Weights of a small transformer language model.
Size: 8 layers, width 192, 3 heads of 32, MLP 448 SwiGLU, vocabulary 2048, 3.44M parameters.
Architecture: RMSNorm before each block, rotary positions, no biases in attention or MLP.
Training: a variant of Muon for these matrices, 96M tokens, 11695 steps.
Each number is 200 + 30 x the weight over the matrix's rms, rounded and kept within 0 to 999. Layers, rows and columns count from 0.

# layer 5 MLP gate, 448x192, rms 0.109, rows 282-426, columns 144-191
212,208,250,193,201,185,201,170,214,184,188,200,166,130,241,218,239,180,194,166,192,175,205,156,183,188,135,240,255,126,208,211,220,130,197,239,169,176,217,121,148,156,202,231,290,188,187,194
195,205,208,200,201,201,226,184,160,181,192,223,184,251,228,223,249,213,178,228,205,244,221,190,185,195,208,222,188,152,157,194,258,224,199,204,254,232,225,167,241,168,220,137,170,188,171,123
165,214,194,184,206,224,234,201,158,254,242,221,174,199,198,185,170,212,152,169,219,207,189,187,214,173,272,162,217,214,222,222,178,161,199,224,234,228,202,217,194,220,264,187,225,233,169,207
151,186,231,203,177,215,170,184,208,184,185,219,210,185,223,202,149,163,197,223,203,230,169,222,182,218,148,215,229,258,273,195,191,188,191,233,165,192,216,198,224,253,210,173,174,215,223,215
225,171,167,218,177,201,258,177,200,190,200,203,204,221,174,184,183,168,172,186,196,202,169,170,222,187,196,174,171,220,251,174,228,246,168,223,226,171,190,171,199,120,175,241,206,198,204,183
282,164,221,172,188,229,258,183,249,247,175,167,226,190,209,240,173,224,210,187,202,155,212,170,220,185,272,205,183,188,177,176,229,189,169,249,222,218,213,210,229,185,198,225,213,168,208,191
243,216,208,208,216,221,164,201,195,175,179,236,230,159,184,181,166,211,204,181,231,194,155,177,171,221,244,246,129,195,215,219,186,194,196,205,267,220,189,183,230,193,187,149,185,177,189,164
192,161,177,216,181,268,167,209,162,207,285,117,214,248,218,206,164,188,250,154,184,180,193,155,200,232,226,226,210,178,170,189,258,243,239,178,163,184,198,256,203,165,208,169,219,169,222,199
162,255,186,145,232,225,243,179,190,214,179,230,193,178,180,173,231,196,146,150,226,201,198,223,234,232,178,217,200,205,150,174,186,181,218,177,192,151,199,214,229,215,142,227,249,211,177,188
241,225,189,205,260,238,212,184,208,214,210,267,215,179,177,180,182,144,166,234,210,197,195,185,216,213,176,167,210,231,187,200,184,218,200,219,153,225,177,205,190,195,225,173,198,168,152,165
140,195,200,187,168,224,179,184,222,181,187,199,200,219,227,204,228,189,179,179,186,179,242,213,174,201,209,171,168,194,199,208,217,214,146,162,234,158,170,187,230,184,252,195,196,205,225,218
198,170,188,214,221,200,251,177,267,183,218,175,215,153,200,155,206,220,171,233,253,205,151,149,176,176,192,211,226,243,119,202,189,101,203,228,204,189,175,185,217,192,201,226,191,195,196,169
220,166,205,170,216,234,226,202,151,184,276,194,211,207,217,199,234,213,168,190,198,195,162,209,236,163,224,130,214,200,210,253,238,206,158,222,209,193,211,207,201,200,219,261,204,189,186,200
206,182,206,214,162,204,113,181,221,228,231,233,182,210,179,236,242,243,227,216,217,168,207,157,204,281,181,189,148,190,212,234,247,210,197,190,189,200,188,169,181,180,201,207,210,195,188,142
201,211,195,236,202,212,195,217,171,206,219,208,192,223,187,208,257,226,217,205,232,216,222,171,214,223,215,205,224,197,194,234,230,208,194,224,173,187,232,168,213,205,210,192,197,190,193,184
183,212,239,208,258,207,168,207,199,163,244,227,139,214,195,220,184,193,155,231,188,175,200,199,188,233,164,172,197,171,198,197,198,140,223,146,227,217,222,202,275,184,269,157,211,227,204,241
202,244,202,178,233,198,187,220,205,151,163,257,191,188,218,163,226,186,175,161,204,145,190,144,208,208,155,168,180,218,170,162,204,244,191,228,193,146,180,223,239,200,208,176,164,125,211,208
145,225,209,157,208,212,165,185,216,246,165,190,192,186,213,215,197,154,192,219,214,169,217,192,153,217,212,249,184,174,144,224,231,185,185,180,166,160,190,198,220,206,171,228,173,222,172,250
184,177,148,218,225,148,200,194,182,219,225,217,236,216,235,193,216,213,221,209,213,212,183,152,197,203,148,186,228,140,195,251,242,205,165,237,214,238,237,199,181,206,206,205,174,181,183,198
211,176,246,196,172,196,177,232,230,243,171,223,236,220,208,204,209,185,223,175,230,249,250,239,172,184,230,158,227,209,243,184,271,165,161,213,229,170,245,182,237,183,160,140,242,162,215,213
199,193,192,219,215,221,188,156,120,182,229,215,222,232,193,188,214,192,172,201,120,208,171,193,248,170,236,230,144,202,201,212,214,133,220,208,190,218,179,213,247,184,227,198,229,157,232,230
206,209,212,184,204,186,225,188,160,235,208,235,197,149,206,154,203,234,147,155,203,245,187,205,224,183,236,204,178,176,171,159,209,217,202,224,215,188,197,197,138,160,197,218,186,212,214,206
233,199,186,213,156,238,257,215,179,201,149,219,218,189,269,231,264,244,172,221,191,254,178,244,170,191,251,264,202,175,136,242,167,217,187,186,220,201,266,207,211,214,223,199,173,239,189,190
234,185,178,194,228,208,155,228,163,222,244,166,192,115,241,184,184,250,211,228,224,216,189,200,185,133,199,254,202,232,161,171,191,167,176,179,124,214,163,181,217,202,141,238,256,129,200,215
183,198,190,193,209,262,222,179,221,209,235,221,179,155,234,255,231,202,171,223,227,248,208,193,167,204,124,227,188,178,184,221,175,226,165,217,241,193,135,213,181,206,224,209,240,207,142,251
173,175,271,163,233,231,210,221,177,129,196,199,307,213,224,211,212,189,158,174,232,213,241,234,181,192,182,217,243,187,179,145,170,211,176,231,155,202,177,156,242,158,180,140,216,167,222,231
216,236,187,155,192,232,215,180,174,208,178,202,200,186,172,192,203,183,212,212,217,271,220,183,207,219,221,233,207,230,153,181,195,210,150,147,182,133,193,201,225,229,191,186,184,186,200,206
154,181,197,224,208,205,274,193,269,194,179,201,215,216,191,192,252,187,192,162,207,172,191,172,189,210,192,228,202,192,239,205,184,168,197,210,171,230,221,218,219,197,285,212,157,187,180,229
149,229,224,165,192,228,136,171,188,224,200,217,254,170,197,204,191,200,170,184,176,175,171,221,135,160,176,230,198,234,183,175,199,219,167,200,193,229,187,173,178,182,224,220,246,199,141,179
214,212,193,161,194,164,151,228,165,206,199,205,227,191,174,197,218,153,196,201,233,177,164,268,186,164,232,172,224,210,122,164,136,164,185,215,172,221,261,204,197,168,181,172,178,187,215,147
181,186,169,231,197,279,199,157,235,217,176,252,185,274,264,196,219,176,222,192,170,202,205,196,194,171,168,206,187,245,148,186,197,211,167,189,209,204,153,164,226,233,185,186,168,191,222,215
188,151,176,213,189,237,212,147,180,184,213,227,209,193,151,193,192,174,235,217,221,240,237,194,183,174,230,119,168,225,233,198,181,160,185,220,221,209,229,178,248,202,221,161,174,203,202,251
200,186,225,194,203,218,217,189,235,256,256,179,206,236,198,201,206,221,218,191,185,271,197,219,188,128,195,200,191,188,224,184,217,178,156,223,212,186,130,266,239,188,250,227,183,150,179,167
231,178,278,195,181,222,208,151,185,203,245,220,218,246,180,169,214,250,178,191,206,183,192,219,198,227,159,202,242,136,170,150,247,224,214,223,183,230,188,230,220,184,176,194,253,171,240,185
194,185,222,202,219,209,232,205,191,172,189,226,221,211,187,240,210,195,142,176,120,213,243,213,194,232,239,222,230,217,146,176,218,223,185,224,174,204,222,136,232,220,210,192,189,162,182,154
187,195,278,172,172,193,184,171,225,231,233,195,199,204,206,235,219,200,227,205,189,178,196,196,165,181,233,208,224,162,216,187,152,225,170,273,171,200,210,184,219,253,236,194,230,207,230,148
178,173,200,201,214,192,212,188,230,209,234,197,226,187,236,218,174,221,211,176,191,219,194,206,235,165,182,167,216,274,174,237,211,229,180,190,175,206,143,202,175,186,152,203,183,195,188,205
226,187,150,182,190,199,230,185,190,162,172,204,297,181,174,252,179,207,194,204,184,212,210,222,227,210,187,234,192,187,194,181,149,238,195,186,272,154,168,173,198,223,221,243,202,225,205,173
240,154,206,165,190,203,251,150,229,195,243,219,219,230,163,187,189,186,189,199,211,205,208,168,243,173,173,131,199,202,235,179,221,170,158,217,194,187,156,227,229,179,191,179,228,167,210,195
163,200,206,208,186,211,231,192,210,164,214,262,213,238,232,236,176,157,215,244,199,160,181,160,209,170,232,201,202,196,191,190,182,222,204,166,208,181,151,144,226,220,164,137,175,211,192,224
195,183,207,138,190,215,230,195,196,190,193,215,201,209,245,238,214,227,178,207,195,222,222,216,233,200,223,150,155,179,169,178,168,208,199,193,166,197,201,197,205,243,209,177,160,181,186,208
208,211,203,203,201,243,172,207,162,139,175,215,217,222,178,239,171,230,143,242,197,135,205,156,195,185,249,203,193,200,182,164,149,197,198,258,156,192,225,225,186,203,150,210,304,228,168,198
238,218,251,214,182,193,237,165,212,171,229,184,192,273,177,163,173,224,197,222,235,225,235,155,150,215,199,249,248,142,145,195,276,158,191,171,194,242,224,141,176,158,210,162,179,123,192,106
216,184,240,204,251,190,174,183,199,188,218,188,230,230,177,211,183,166,142,209,190,215,250,236,213,160,241,179,156,208,214,114,201,174,205,214,208,222,229,224,173,205,204,200,252,213,210,164
208,229,196,174,148,216,149,213,235,187,231,200,185,203,206,202,172,226,239,170,235,149,152,168,257,168,164,229,202,164,170,185,181,167,200,210,230,188,212,201,170,192,167,186,205,213,218,241
203,237,198,132,225,185,210,223,225,220,182,214,249,173,198,188,167,214,167,210,206,176,168,160,220,188,167,203,225,200,193,167,157,185,166,208,163,211,167,207,211,207,232,224,194,179,207,204
178,208,190,177,235,209,178,192,244,178,202,187,238,221,205,179,209,162,251,272,239,227,231,237,198,230,194,183,218,204,193,183,217,178,197,194,214,172,228,208,170,232,241,197,194,192,218,181
178,185,158,216,213,192,212,190,243,241,178,174,193,223,215,194,174,228,173,176,234,189,188,154,228,231,158,180,287,191,221,171,226,199,214,214,208,207,179,227,158,160,201,204,217,226,237,179
150,186,247,163,214,215,141,145,236,157,177,176,235,231,230,192,238,200,188,240,252,212,187,215,204,173,208,164,217,223,204,140,179,217,224,212,233,226,173,218,227,184,215,283,199,216,193,197
225,182,186,217,168,203,192,220,201,225,180,221,166,186,233,239,172,161,226,232,193,219,150,241,190,190,193,200,172,168,183,174,190,140,170,219,229,188,183,204,217,233,203,228,208,192,150,173
174,186,241,193,170,179,218,188,201,228,138,253,179,177,218,198,165,190,160,203,225,203,172,240,184,245,225,254,195,171,139,180,229,234,194,187,164,223,182,246,219,213,146,199,227,224,191,153
144,180,221,144,184,176,205,200,168,152,292,250,213,196,135,227,229,247,163,170,205,216,233,178,138,157,213,160,246,195,175,252,189,176,200,182,175,208,227,230,189,209,281,210,134,197,218,199
221,221,202,201,176,277,199,181,186,230,229,208,229,178,197,199,202,169,173,212,230,194,288,223,201,228,222,205,166,158,217,198,236,135,152,237,204,208,225,178,143,211,201,197,194,169,186,223
201,207,198,238,224,207,199,203,161,204,200,225,168,183,179,193,214,217,163,225,200,199,224,194,182,200,218,172,182,187,230,215,172,223,212,210,187,211,223,191,198,212,187,182,200,205,203,169
197,163,150,214,156,213,234,233,184,261,201,218,243,206,189,248,240,148,181,170,236,151,175,216,179,142,247,154,216,201,164,277,172,181,206,251,186,204,162,168,255,225,261,187,193,189,249,247
244,227,178,214,168,174,133,210,227,148,248,233,180,158,188,177,192,233,272,166,213,207,208,174,203,210,151,193,192,200,154,173,148,200,188,214,165,223,226,204,237,183,232,183,155,257,231,255
150,194,171,183,216,187,211,183,185,268,191,198,252,199,226,215,223,199,217,119,261,228,254,190,142,163,212,208,203,198,175,161,183,184,138,183,198,188,204,188,243,143,225,140,243,180,200,196
222,184,247,169,122,217,206,173,189,223,198,241,228,220,196,211,191,214,192,174,170,208,189,214,209,223,138,127,178,246,170,167,213,202,181,203,234,227,175,224,201,222,191,205,200,154,203,165
212,158,233,155,148,221,203,159,219,162,202,216,196,214,251,173,184,247,186,191,217,235,162,200,200,162,169,180,226,215,193,192,190,126,192,175,163,244,184,197,153,212,220,130,168,216,228,225
223,231,177,242,209,227,187,160,271,236,146,205,163,225,240,197,194,215,173,184,183,191,165,138,229,178,166,195,235,221,221,196,208,213,159,201,210,177,191,229,187,203,261,149,162,209,200,202
201,180,189,182,191,140,200,197,175,225,275,191,196,210,204,212,201,224,198,216,161,209,167,211,224,157,174,166,233,221,236,253,229,226,216,223,205,207,167,185,241,160,191,223,183,203,231,155
234,210,240,213,203,247,221,195,305,180,170,213,206,208,209,204,152,201,195,156,149,191,182,191,195,158,122,175,187,233,187,120,273,202,170,210,253,200,205,153,210,193,149,145,230,137,172,160
213,208,163,162,200,186,253,201,117,205,201,207,177,205,176,201,195,161,192,124,151,181,202,218,192,142,185,161,271,209,193,173,222,218,165,231,175,176,211,156,198,186,229,223,204,249,215,171
158,214,161,187,214,227,173,134,188,194,228,153,155,213,220,203,222,211,197,224,211,233,251,206,167,197,164,193,208,192,199,189,227,174,219,185,210,227,210,234,189,152,234,190,202,220,222,204
233,216,210,184,230,162,222,219,232,216,202,201,178,238,198,210,176,228,189,198,216,185,179,189,164,210,236,246,235,214,220,193,211,175,153,247,191,200,175,242,155,238,190,157,265,210,195,197
198,222,198,232,204,240,174,221,205,223,260,188,209,216,197,231,191,174,145,198,204,179,183,218,210,225,161,224,196,279,204,169,217,176,116,170,192,216,150,195,212,161,200,175,124,161,237,220
194,142,186,154,209,181,225,181,264,149,190,201,175,200,196,172,143,197,184,182,200,178,228,182,240,245,197,187,225,250,208,211,176,175,179,179,214,229,162,223,229,183,229,196,222,244,191,235
236,185,223,186,206,177,181,206,200,216,255,233,179,223,220,125,226,149,199,163,210,218,124,223,216,192,253,259,221,170,181,210,255,215,231,229,249,207,186,209,234,244,204,217,216,253,185,261
189,212,203,234,197,172,186,166,206,206,208,195,185,156,138,232,191,187,167,216,182,243,221,144,198,214,203,207,228,225,198,226,238,259,204,202,176,173,207,212,282,238,226,155,212,234,187,243
210,142,212,194,195,196,222,155,221,208,190,219,165,240,241,238,137,157,192,190,166,232,257,200,296,190,222,200,176,162,180,174,166,177,203,200,198,194,226,183,185,168,217,180,146,188,164,186
223,193,197,180,154,190,179,230,129,172,219,219,165,202,241,288,250,164,158,149,212,245,182,225,204,195,174,179,173,172,224,181,184,188,185,235,255,158,170,177,197,171,206,216,246,219,204,196
193,175,169,176,211,148,194,215,188,175,171,202,237,250,174,229,207,218,183,248,197,206,201,225,168,200,218,163,161,188,223,243,182,161,218,223,185,192,177,180,228,203,236,136,176,173,138,156
191,245,237,184,197,137,158,204,177,166,140,214,157,185,207,238,208,208,200,201,230,284,219,237,142,192,204,185,223,237,217,213,231,201,127,224,227,222,204,221,210,187,193,219,243,135,198,236
165,176,245,177,228,209,234,148,239,192,226,210,174,225,182,206,248,302,218,184,226,202,175,180,190,202,178,178,249,188,185,205,186,197,182,234,253,171,167,244,211,184,192,214,177,205,199,205
190,149,188,178,208,235,265,259,187,271,146,202,164,188,191,217,164,181,183,226,188,249,225,183,169,225,218,214,208,237,168,196,173,200,174,220,220,204,219,249,199,269,231,218,202,184,260,149
204,210,238,188,208,228,203,172,210,123,142,169,247,218,201,226,194,231,179,219,119,168,156,243,199,190,199,227,209,179,140,215,159,191,205,173,220,201,163,204,188,219,179,220,239,225,248,208
221,168,139,209,133,218,197,209,181,230,232,189,202,203,194,167,265,175,206,218,265,229,182,166,220,213,190,252,163,163,182,205,197,250,170,246,159,198,172,257,251,193,198,163,213,202,217,186
202,249,226,192,158,185,201,207,252,189,197,176,204,227,232,188,170,190,131,207,220,179,192,227,142,193,203,213,172,255,198,154,235,181,224,213,182,254,246,224,175,170,247,209,201,254,189,211
213,174,174,200,177,177,137,248,246,168,182,236,186,270,224,197,190,148,141,185,218,194,184,176,197,215,207,172,239,191,162,218,235,176,208,224,159,246,156,209,175,206,184,234,184,195,185,180
207,201,277,190,227,192,204,206,174,218,184,233,208,191,208,212,227,198,157,203,192,229,184,208,224,149,208,196,128,193,212,206,191,174,200,170,218,175,196,217,153,198,254,195,214,192,194,224
159,209,179,165,237,214,160,144,185,183,235,176,184,209,216,157,210,157,155,237,192,184,180,180,215,222,211,184,213,209,177,204,239,214,222,168,208,222,241,190,145,180,243,194,206,194,191,256
203,208,169,172,216,216,191,168,158,178,132,255,285,203,199,275,181,202,142,209,227,213,237,204,170,153,113,224,211,168,206,194,208,203,202,239,150,158,221,228,215,213,259,182,269,113,213,178
204,216,235,213,127,189,218,155,194,205,233,304,174,179,160,204,204,196,204,202,220,241,211,194,229,238,252,200,189,206,221,255,195,219,168,186,252,206,218,159,146,207,240,180,188,166,179,228
231,224,138,140,158,214,254,188,139,214,204,194,132,205,152,240,191,251,222,252,200,281,165,228,233,199,249,196,234,247,249,136,147,222,218,183,197,213,195,186,193,187,177,172,179,179,214,178
188,198,215,150,205,219,203,157,239,208,192,214,186,189,250,203,172,191,209,210,225,209,209,174,157,199,247,249,226,212,122,234,192,189,219,165,197,198,233,181,251,103,240,200,188,225,164,171
179,202,198,222,193,218,210,213,252,179,187,225,221,220,204,202,234,221,153,275,185,154,159,231,151,154,239,160,195,205,117,208,256,165,232,275,197,199,231,181,263,223,199,198,179,215,117,189
187,214,197,223,217,181,175,193,181,251,213,235,238,209,267,185,238,183,179,185,257,200,249,223,214,163,229,221,213,223,149,154,173,199,150,240,200,126,134,150,211,204,188,225,185,163,195,214
200,222,161,145,185,214,204,240,234,223,174,240,181,162,225,223,200,197,182,177,218,186,205,167,205,220,240,199,158,228,190,206,136,200,194,182,162,211,225,199,223,201,189,234,205,166,163,196
246,189,195,236,180,188,257,212,190,223,181,174,228,228,252,226,170,177,167,172,184,229,213,184,175,200,214,192,188,236,162,182,213,188,202,207,203,183,226,215,197,209,229,231,185,207,199,155
107,209,216,234,213,254,253,208,186,263,196,229,177,236,178,174,211,187,223,242,266,214,233,231,171,181,233,216,195,157,197,175,217,143,183,254,254,190,236,196,172,256,221,163,188,196,263,257
199,225,216,232,160,211,156,195,195,233,180,251,221,210,204,187,234,187,196,162,245,191,190,235,221,172,215,221,194,211,247,184,220,221,210,174,205,201,203,182,165,167,240,246,256,240,216,207
191,186,204,168,211,209,201,169,245,189,174,194,200,247,153,277,253,135,200,190,246,173,220,177,197,181,228,201,226,194,215,167,222,208,253,202,190,207,154,196,276,177,245,188,184,213,160,195
223,171,261,164,240,207,185,192,265,214,180,234,185,205,153,157,185,233,190,214,220,193,136,196,168,236,225,204,198,191,203,221,174,222,191,233,220,216,198,271,241,187,150,177,227,256,204,195
222,196,240,216,208,239,152,196,193,197,252,155,188,232,199,210,226,144,239,238,200,202,200,237,187,158,223,262,219,170,144,197,237,191,195,220,183,161,212,219,237,212,206,203,159,201,244,257
199,217,251,230,223,197,192,187,209,183,205,253,222,232,192,226,235,208,173,164,225,225,224,200,188,215,168,168,240,167,190,177,265,152,192,168,175,248,216,266,193,226,204,206,179,183,185,200
264,194,208,205,240,201,204,141,197,203,161,173,155,155,193,230,156,168,211,220,183,216,173,221,185,209,189,264,212,155,187,212,185,178,186,230,160,205,156,193,228,198,174,212,175,174,224,208
183,198,171,185,177,239,169,201,175,230,207,246,194,196,241,227,184,167,257,222,235,170,161,190,218,203,248,250,185,198,208,181,214,168,211,197,182,202,243,199,236,252,213,209,225,153,215,204
192,154,194,133,204,191,182,213,265,188,240,281,210,210,181,195,182,217,220,243,134,211,230,224,185,168,174,187,201,201,234,140,197,197,187,203,211,207,157,224,169,213,162,208,128,193,174,205
169,182,193,167,167,186,184,183,190,201,230,187,219,210,173,187,231,209,194,208,220,188,161,174,195,210,192,176,255,212,199,234,198,221,227,206,207,233,194,193,191,172,257,209,269,244,232,209
142,216,200,195,236,209,225,184,198,225,234,191,208,203,229,243,215,193,128,198,221,213,184,207,240,177,193,250,236,155,177,190,218,213,206,204,175,233,217,198,165,165,202,145,224,193,218,164
200,225,173,149,200,193,170,193,165,203,197,242,221,209,179,156,195,176,172,189,209,208,184,246,233,210,181,244,150,198,171,195,241,199,213,180,172,236,214,162,258,186,210,200,243,225,209,193
179,243,161,183,187,230,261,191,150,227,226,201,192,186,228,222,242,209,136,155,175,212,209,172,234,201,159,153,207,205,256,198,158,206,216,202,200,240,210,202,183,204,245,273,242,192,242,232
236,180,213,197,215,201,216,173,201,218,252,187,155,195,197,201,219,234,178,183,175,172,161,193,252,224,192,250,230,212,144,152,207,162,188,177,217,171,192,128,206,214,226,243,172,181,265,158
182,192,186,204,185,194,203,193,139,184,184,229,173,189,162,205,235,143,183,195,272,219,169,217,145,177,268,152,209,121,212,179,148,228,232,200,235,225,147,176,206,183,173,195,184,203,235,193
214,225,139,184,159,163,183,213,222,206,202,219,178,233,174,233,228,183,199,222,171,219,248,245,177,200,196,144,180,230,207,156,222,205,236,195,150,192,140,208,214,222,205,142,186,178,199,177
290,174,257,221,188,230,170,261,292,202,167,242,198,171,224,201,209,180,182,219,208,190,205,189,200,200,197,192,193,237,212,186,187,208,137,166,192,176,195,178,263,227,217,162,177,226,208,177
172,280,224,223,136,200,207,205,188,165,200,203,258,241,160,228,213,203,206,230,225,233,170,221,205,173,211,192,221,149,198,200,233,196,210,206,187,237,178,174,149,128,165,179,171,147,189,174
180,203,208,195,196,230,280,173,197,194,192,235,200,194,220,218,198,190,149,182,237,224,199,235,178,215,231,206,204,182,189,169,151,183,176,212,223,205,218,195,218,171,193,225,173,256,165,196
188,243,196,175,229,183,201,136,264,254,221,261,227,209,156,209,227,200,243,211,222,171,225,220,192,205,224,207,249,234,177,197,153,215,195,239,207,224,175,205,190,206,163,160,161,190,249,214
227,197,221,176,178,222,248,178,191,191,230,179,190,174,182,173,197,222,149,223,225,210,183,233,283,212,203,206,217,225,188,181,174,202,197,216,165,249,198,201,235,148,216,154,163,174,219,177
174,225,257,172,312,194,252,166,188,174,206,188,224,163,187,229,232,203,190,216,167,202,203,238,224,235,183,211,207,278,147,153,156,227,199,216,175,225,181,166,248,204,167,212,212,209,180,214
200,185,215,138,164,233,243,228,210,188,203,212,239,152,186,172,203,187,169,172,219,265,186,199,218,228,182,160,189,202,215,169,207,189,210,233,203,182,173,201,177,178,180,210,145,104,195,196
231,181,206,218,227,193,187,174,190,206,191,207,205,202,174,208,221,260,169,221,154,197,195,204,191,247,221,260,198,180,161,223,184,202,197,203,180,197,212,217,201,186,215,160,167,142,215,184
210,236,178,210,218,155,215,203,180,230,189,212,163,225,191,197,219,234,179,203,252,217,220,167,144,168,187,172,220,170,238,210,187,203,175,191,203,247,179,213,170,167,222,237,186,204,197,162
211,185,220,285,200,230,198,185,213,184,228,186,185,133,236,180,176,183,190,175,164,262,181,155,198,163,224,265,201,201,191,196,244,195,188,212,203,223,237,236,164,238,159,178,196,216,254,239
248,223,210,248,224,216,173,199,208,182,189,233,175,173,187,201,196,248,221,166,229,145,172,209,209,250,196,238,192,193,206,185,200,211,189,213,195,167,195,194,203,220,212,177,195,173,214,232
169,232,167,232,223,189,157,270,204,223,223,206,191,274,189,215,217,132,155,249,240,226,229,193,191,163,227,181,190,208,212,143,221,228,178,203,152,206,246,211,259,224,234,153,191,181,220,214
208,253,198,166,201,219,257,168,195,199,192,245,113,172,180,156,239,227,178,218,164,233,214,186,172,221,224,179,195,213,230,197,236,198,168,186,170,220,186,264,236,223,174,148,187,197,187,211
194,202,227,182,210,216,181,170,182,170,155,239,204,219,162,187,222,225,169,187,165,185,225,213,155,213,195,251,231,159,187,212,195,148,149,210,167,182,177,169,191,166,175,186,221,159,245,188
185,186,174,210,190,225,167,176,185,186,186,236,165,136,226,181,245,202,170,183,271,193,219,173,229,199,238,183,175,172,206,225,190,185,146,200,227,160,198,219,247,254,206,223,170,254,206,145
173,214,260,216,197,210,197,206,200,165,141,224,161,217,158,222,171,210,176,160,194,250,168,161,142,207,194,152,172,193,177,161,222,194,190,177,227,137,172,229,185,188,250,149,188,208,249,210
215,231,212,200,168,229,220,186,171,212,227,235,177,142,146,232,171,217,242,235,182,181,149,206,310,119,200,171,206,251,212,219,170,263,177,139,213,200,229,211,268,200,179,251,200,196,178,228
191,171,168,172,182,172,228,216,164,143,200,221,161,210,172,212,219,203,175,193,222,232,271,160,224,205,146,176,203,157,176,178,177,236,208,218,268,169,151,176,173,231,186,259,250,220,231,201
189,198,155,226,178,181,226,216,191,273,212,225,200,201,140,175,178,216,165,151,183,195,122,254,174,195,169,214,191,175,207,153,235,175,222,168,186,219,206,225,156,198,211,173,192,236,198,213
239,226,199,207,169,242,197,250,179,151,215,225,170,190,233,170,232,192,192,236,169,188,155,190,220,155,251,189,195,181,185,175,198,242,153,216,268,195,202,206,225,223,207,207,157,201,174,185
215,230,190,164,172,169,172,152,183,181,184,200,235,218,199,197,229,251,184,213,241,214,190,155,161,198,176,212,199,228,159,257,144,193,217,202,199,191,204,204,234,203,216,202,171,242,188,199
206,186,161,206,260,162,215,251,208,222,218,171,181,199,213,232,187,202,144,184,245,195,275,186,214,209,253,228,212,183,215,196,186,160,209,138,232,175,186,148,207,196,174,210,213,171,217,160
203,203,201,199,216,186,254,158,170,214,224,221,226,196,191,225,197,187,169,205,230,234,178,234,218,212,198,181,196,228,188,204,150,194,156,206,243,203,180,228,223,172,174,193,220,179,168,168
188,142,273,159,235,251,204,174,229,276,157,242,168,173,193,240,174,189,172,208,200,182,223,188,234,187,227,143,237,202,230,187,201,225,160,172,201,196,216,193,208,235,237,229,219,209,244,185
208,178,249,168,214,174,172,116,233,199,151,209,233,173,202,223,209,205,208,186,204,223,189,231,221,192,191,221,215,235,199,238,179,188,248,253,173,207,197,199,194,202,261,161,193,176,182,177
178,237,218,151,183,175,241,178,213,237,195,255,191,141,182,194,230,170,244,147,209,211,200,230,210,146,196,218,282,198,174,176,219,200,205,207,208,187,210,240,209,165,221,234,194,191,230,160
146,187,228,186,267,195,240,169,224,248,237,181,214,207,173,223,195,224,188,177,201,176,216,180,249,219,187,211,208,137,212,206,225,227,190,178,189,163,176,224,240,160,182,185,193,251,200,264
105,134,194,227,225,236,144,197,226,219,160,173,257,256,215,205,207,226,212,240,165,272,163,240,152,202,222,216,196,196,162,223,162,197,183,229,227,201,210,191,186,214,214,174,196,167,237,153
225,175,182,210,155,261,191,203,187,214,198,226,207,198,199,183,202,195,217,246,260,232,127,189,222,196,172,149,268,162,227,169,215,181,140,266,177,235,209,215,208,194,179,230,251,233,204,231
194,193,190,157,173,197,194,173,192,152,173,177,180,294,246,214,173,166,190,223,244,177,223,253,238,198,240,223,225,210,195,212,178,247,174,218,218,213,182,143,205,214,196,186,172,163,250,179
177,194,200,187,215,232,163,244,214,171,154,268,187,199,170,210,143,168,182,166,253,238,198,182,187,137,169,198,165,224,249,196,194,258,205,187,223,231,218,229,259,168,214,179,127,219,154,182
178,188,201,198,181,205,152,189,216,169,168,174,198,220,210,220,190,198,140,212,173,242,154,162,176,212,170,185,243,182,180,179,136,193,169,187,177,209,230,199,165,199,181,161,215,228,243,245
196,186,202,158,163,270,179,193,230,226,235,245,166,206,241,207,201,215,219,171,205,241,256,210,206,162,175,178,185,194,130,246,200,223,204,185,184,233,203,187,231,217,167,160,167,238,152,173
236,233,242,245,229,236,251,215,251,161,186,213,148,193,172,228,137,189,199,235,189,191,188,193,174,143,194,235,170,197,211,166,213,204,201,196,174,146,190,196,192,228,184,232,131,194,242,184
183,152,185,235,243,224,233,200,251,220,205,202,216,253,238,194,204,186,216,208,248,185,192,199,150,241,204,202,236,192,224,149,203,196,192,289,165,202,219,223,203,178,213,226,199,207,243,197
188,221,170,218,155,184,204,223,173,213,237,231,188,180,207,173,215,214,235,209,244,190,209,191,144,165,238,176,183,194,194,175,188,188,94,239,182,179,212,204,167,180,169,177,183,169,222,254
152,129,225,179,219,213,151,160,182,223,154,184,153,210,199,140,162,220,244,152,212,245,208,179,172,155,201,206,219,135,197,176,207,171,167,218,230,146,206,182,176,172,226,182,201,148,193,165
187,207,201,182,199,231,230,182,215,250,198,186,238,218,213,240,168,231,223,204,219,235,202,253,173,230,258,197,187,232,229,219,192,231,190,218,210,195,177,180,195,208,233,137,222,230,203,200
236,189,199,191,208,155,216,147,190,233,178,195,222,205,206,224,202,246,189,170,237,190,235,235,243,163,210,186,259,223,198,120,246,173,178,220,223,218,155,272,237,198,277,169,211,225,215,223
143,251,206,197,217,191,204,213,194,157,147,165,185,197,195,157,199,227,188,241,186,156,189,203,182,188,233,221,220,175,182,204,210,210,181,247,211,219,185,155,191,228,242,219,178,195,239,188